From a checkpoint of a small transformer trained on Wikipedia: 14.5M parameters.
Each number is 500 + 40 x the weight over its row's rms, rounded and kept within 0 to 999. Layers, rows and columns count from 0. Numbers have three digits each. The size before them is the row's rms in percent of the matrix's.

# layer 10 MLP down (transposed), 384x256, rms 0.0762, rows 359-383, columns 0-63
102:578453529522494491471585512503487573518489499467548585593520473489462469565430476489500492491604481511478532488486455505505396510486569489463499452471476514531512479454497511536532464495532508
097:564573538467565533492468504551540458542483529447469532489546484438517431513492502456465460551484570473477557511490549466456510540549440511474488531489504474532498551554480468520491580552543496
105:461479522474481469504561566502489519502537497501487493495437529491437569480585547464432466450524539473506497539459564459519397493497475597456455491499508487553459505527481542475517464508484497
096:455471524542538520519532543522422507510541509564536509563541463540450567480462447515472521586553501511530459578500459477497564512572496526435474522518535612486493476452518526469490450399414566
099:460441483507499557517529526575459514514546564529519501528417456525510476506484451508508457535469481539546562502521509496526432435479574460479579443515477450454463466467442504470453538534544526
105:501544525550481349477512555558521516528456487501494517458436496532462474527550460457456495466457496494440467446550490504438499494484426439535480483513445530432562549391537501489535454532454471
100:496577496541536529609528479560511459471446457572550481504479460477505444412547433541498503452493451546525521572481446500453502470550497509519496479519557500471499474489523529564482560466481493
094:574486408510539503506547516473509456508498445494483409473451501524540578543486502580546519506500530520495545519494500512516487499467557472544557442501496441551538504514535550528498543446549473
104:452473519528488405556583492534476460442546443505534460499486541478503543488536556490487445481501451495477529502530485500488515480466531537443546481499526509505560518494584400452549568510422506
097:500504458584405469595496543474519538449551517482493486439461516490520448498475523563535457524453530466521499499587464536435504559420407474514455465568473457497509494522468437480458527527501526
101:484497521539462490537494538494456554495498570489481465450536507558492532514527560467459533439523559532540565410545487540487468485480482509467512478539435520486435518429431480534565534522515423
102:507459562483540488509521451515554465463532468540492434525470455455523491488483593446450532516549594561530448476557484518472464538528584475539511524473445513476454474572462465479498513515515516
100:516479511515550571489579475594524521576466552519481453488526489419500528549475430535473461536503491545501434527421521504522494488510506422535462529522412494539463506553534504443485461563498486
098:478503531529529466546511492469520523468530556501509601489474456470609482468521530539525557507529551525489530408484498477560529516478470516492565505575520556495541499479542465608514588491501475
098:436493537552520521465497473470522473461489396416571497534523506550518490499475505466452473527512441524490509512452425494518489524516455482586448467417501525548429562436433543510501467525549470
103:497553497492481531452536533496495548498472493500461469539434571483532534558486463533537457443493460514518538514539468528511509471519498540466475475463496460510502504410480493481464456515490521
098:502563508506546453479532414453516445505511479425443480440454452443517518532523537448586595494536443522483556493538493495567482518514529474529513473503503490525459462521489499479498527472439469
102:493522473454530466499532515534526492544441415506556449519453554555500485509523463474548455533482507532422512399539534464458534480434549476567528479502487476535530495537566555469498530463569453
097:529493480525484531483481515547455512511502483465441541519477469546486461433554502532413575499525463480490506533493458562560520487580462522456522465471408451490493470557548472467443522508520500
098:529431577506479498500548492463488507436479521445499469563436551505497507501481459519510541430537482435543509531445507483529482500527406475482510462472539462523481587503490473523478519449546457
101:472425466432499527546531523508469548459481494505592410535528472532527549510553477516529494465497488503486479482478511581517468450514440532423554534530475520542545456489535546516497484511482578
097:482541489576530525538538487559506515567451511432508531547466504555440466499483476539459468489528428492511548543461516469402488488476581465484542495498499498516535484481520453470510531427437506
100:473446511486484477482508442517514526468534480456505468423472504449488454524421489560458473477502586556527525496481433538580551490515439472523514468483503506434554545499521533507470494495496505
100:484518572509498561414479516524477550453492542521442503543551458538546567471509517534451463456543565558491480554433564482461489535571519409463528506508482517454508459557437485521473419521564501
098:543463473516522474526464546506479434458543478556447539493477515510509494486478484569429497517548498547481509446517464503497474493503485513463515449488469468551604495456524495471497507509515478
# layer 10 MLP gate, 384x256, rms 0.0808, rows 360-383, columns 0-63
094:513525554488464508507479450491541516464518498537431454523382488501512507394496513524458457573485496514505412468464477556563444567542505516475565486534417540551482524507451529512525474549452482
096:541520483547504489531542461501470551463470469574480482547505527466453500507517522498568501546497456541505514464474484499498511441511536560501514503481550458486465512488442449481571520485602525
099:489566498516548522470577528612451485490446539457538516500517498494507456505542503536514495534429478502420523539496485403501484450532457512520486546455469532454507520475441549471563460474461466
101:577506530456525522477464433511454552501512547462436458564501522490450531514528409554572483471491573507451485496458437426556466497533510498525471527534496559489491546478432529498567485556519494
101:489526463493522476486493573496422494478558468556465538483513506545509463538512466534519467541479559548484481475476564450545552577501475475505484478434553436475505626430489478490547404522505452
098:523488497487463466561406555603523542460523522415496481483543467529425525564547496445555587536438521578441512494504463485434455504473491509482518512394604470578471490563483478507507450515514451
099:439561563495506450500495477497572524538500466490432483526534501453380534532438444539523490553526479491492530415525507464417436509533559552549518497542467471524526507503480515561559526549517531
108:472550486492486510455461532456566484546516470591517547483558503445434537488433542488510487522481497490473503509554477424483531484518443542438529502514482481534481558586536562490401563493613495
096:500449481548439545502461489535457474528540592545478531491457540508558499481537449487481584507451513453390467587542490409506510535449520517545537528489512497579508415502525470470541564503525508
095:482516575486482482515418489523495484494513485427485463480570532505403473464522503548463484522486577506522588482459493464525417531519464508544455487484497513520534436492497443508498576470448502
109:494521527435517485476543481512460601454516459456516471507488532567546532436482561515499551565536444555482487494508470548515484494480580515444503483545476507444474547473517537461590428521489510
095:446458440506454490498486515531455508476527511459464528493516450487577495593478416524512464494465482562501493535476481479478470499456464494424523492528489417517509515431427488538471601460443428
096:524606492519481528465482474555461429444493456457513488579485535484409510576473456455501522447458530505468562500511518501441443389510497554527428567525533426507550483504518524498529505496450502
112:460514561533500573536431538507442565558554512515463498498474530564497491463562554516509531571528529567515490501509507419533526542526472475497558484517533538427476506485473509477464428546425477
104:446542537444494478465487518464469518436515512469463445532440556488471502539535523498494483549548514542514536476502494561484511493489488504468527461470484480498464458489525500412492526489410511
100:530482471499492562490524544550482519486458489508516486478480593494443488564460492551557449421505467498463523411532543545476421430516431517472508500468490514531503487485500442568457435464569452
103:481533533525495544469464535493517563534559535626552514544477513465499545380477450531461562463542484474519525542505474507468531451470480506426463569510536604467427512433578518480504523496469525
112:464514574500555495560490509411477502552425492522489504432455457550534519530473571492541441466497468551484545493517546423541507479525500479521538514541535491515475530504515475497538461575555534
103:471510452534511538429523465563528530512440499521470543538466451488519452479485527460543583475484457515469519479533451472504495553398519495538510514519472493577521533589503528482533456463481481
101:491457538576482457509479470469485518480501477500514499468475550512553449440388451498536521522545425508477577529601560507509443461483519473481588481476495490476534571495448399480563479536474411
111:520469506463497569538489542486527510505492544571462467506546471570557566485421486518579473482535489491433469490527417471495508447482472530472447500503515485509520549522435498526533523478466520
096:456385517446414401500520493512540464493588423499490416534546496472534474521493484490510501540481488518474547489547558552572540521518503478499439452487463496488530452480468506467462527542516595
103:485475514485484475551452511497429495544484502547534552462526559508464473578484487492484515493505486513532559531489498419485560492524494518454525466556451527493482509543558581491561516566393473
093:510506424544478574508491438534415483484516513422498545542495537495518497428513495489445462493444546505474460516484484517573518496493554515461529507511531517428561529467552517532412558469492579
# layer 10 MLP up, 384x256, rms 0.0786, rows 360-383, columns 0-63
098:610473504512472511480484472480558569473494542508520498548513525548429519442495518533519504493541570536539455494490502490598522534513560491508610531441496571509432579494393488452531533591516460
103:494431552532517567505544503493504492524470476483549431563488538520493501569472531483495503473447491583489476486536470472516422545546458514442467433546486480545510453509553515515521491527538595
101:533475527541426496456508553515487508469545482543534409537438381485480476492461571503454444426513440406522476518424578486493426592485509468458530491485548540486430512505522497522462533493567524
099:430486522582479437512480557567468504500530525474474501536433485591526532502483499461465484512556503461491556508502592553476565556575567581483563490454564516430493509404504588505380513500533533
102:510501524473450489543477531595458477501496473489488452490575471483510441503495489476488466512427587522481536498513472567474471555562426508480486481477469501452546574487430495494549444548503432
102:464519504547551476551532449443508470490465476537543523479476540510503399457506436402521506531528484517515432467523520509474563499471524489481532476505504478518590388553483537477466534481539437
101:457521573457494462519419466466514471481515444543436552474470540530513525516523461484450416525494522462465498531560458556435447570530529489523512550470511461541504526487521515523533544426452469
101:508480482554438527518507509532481500452534483452545486499492482514487415509487602532497484507523485485495435514537507516503533491523541490502496487500534438449492485444525408494444575548467455
087:476485543472474485484540494460461424472476500526552462493526492458509406476609542438477525571588509500417530456549439487501474550539468525478454543448498444515458545522469472518542516488470536
100:500501488562450523504523482529500481498462542468442481509502504477521446532538520467561483546473480565534513391540481480518487448431570495446501467488490497476375515481460496482571538510578452
101:518505558466551492445497462461459497455521418515461425470499561456476463517499469487475406455521427555535523452507483523541445572484518481485496506546533516499520454481456515470495557572515541
098:469556551525483480511513474480499514494509449491498506445484486535512514521495501551504520508516497494532503526492438520394474538501517422530440524542504513435500454498531443427516505583504503
097:476433520541561493518520508459460512462534536544488485485524453482475457495497583428564533416576521484513493490513444489500550453533467551452522557469478489433495532535497466512535496422502558
113:464423389516461520473516508560498563497522507535494455460512508501484478463524509574471481527403543511453508495483594523522465511475464462479464473476513548552482498433466491451458526503500498
104:526606549460460573520490526523424464526471462437544515470491477530434517570510491472480555496464451489480509481473503460514461516537504506466516568498509464421516529548497582572469506476507521
100:423497447518466538558521473484572487509473465518547485483507517555529497499441525548494424442536572525514460559518469504596436462433482562452481516513513434488509539497469502524429433390591563
106:466444529560497494455523501485497536464480540455490467462566473465464602489469459591470538544493489496532535488511469517464475491435459466507543564525588493500488520518483457477491453473545532
101:504586494371490469549488479523503542528478538461527488524498478512429563485481555537460495424550503528509572533463483472585501486523444551462429474436539539490513486541468514482431465447476514
101:438471495525447549501475532531516525475492494550522510482520475499494504405543486517453527524516551504479451451477489464538555486523517492502530589511443516383454431470425493467480509516541434
104:533500425522493505500511460539510506456534465463513464397440489496595428480440529505549553507445473488481542501523477502527469547427438530506469494474515519495499546523509469494513458460494493
107:461461476559549563510563474536498435500570525533438476457506481506533518502483444509512491592497566487608511467522504504459492528438518460511553500479472472495525497516467443528492514535546514
097:532463516502528471479496508509452527491505485550497495495498503455467513495492557475547482473495544493482525475525531516471469455558526549522583456508551541511585456461498579487515489524528437
101:492519468469570527413486443464485490487562546527496491474490479516493511494471510515453486393487531538486458490412508551504458427417535519517481538402476464468487397479484410485559513442607523
096:504461520540502453563498574459573544470476415472559470443500497437496448589505514466545560540497487449524490525507500501415516475416566536528489514465494510506447473495519605504486466512596401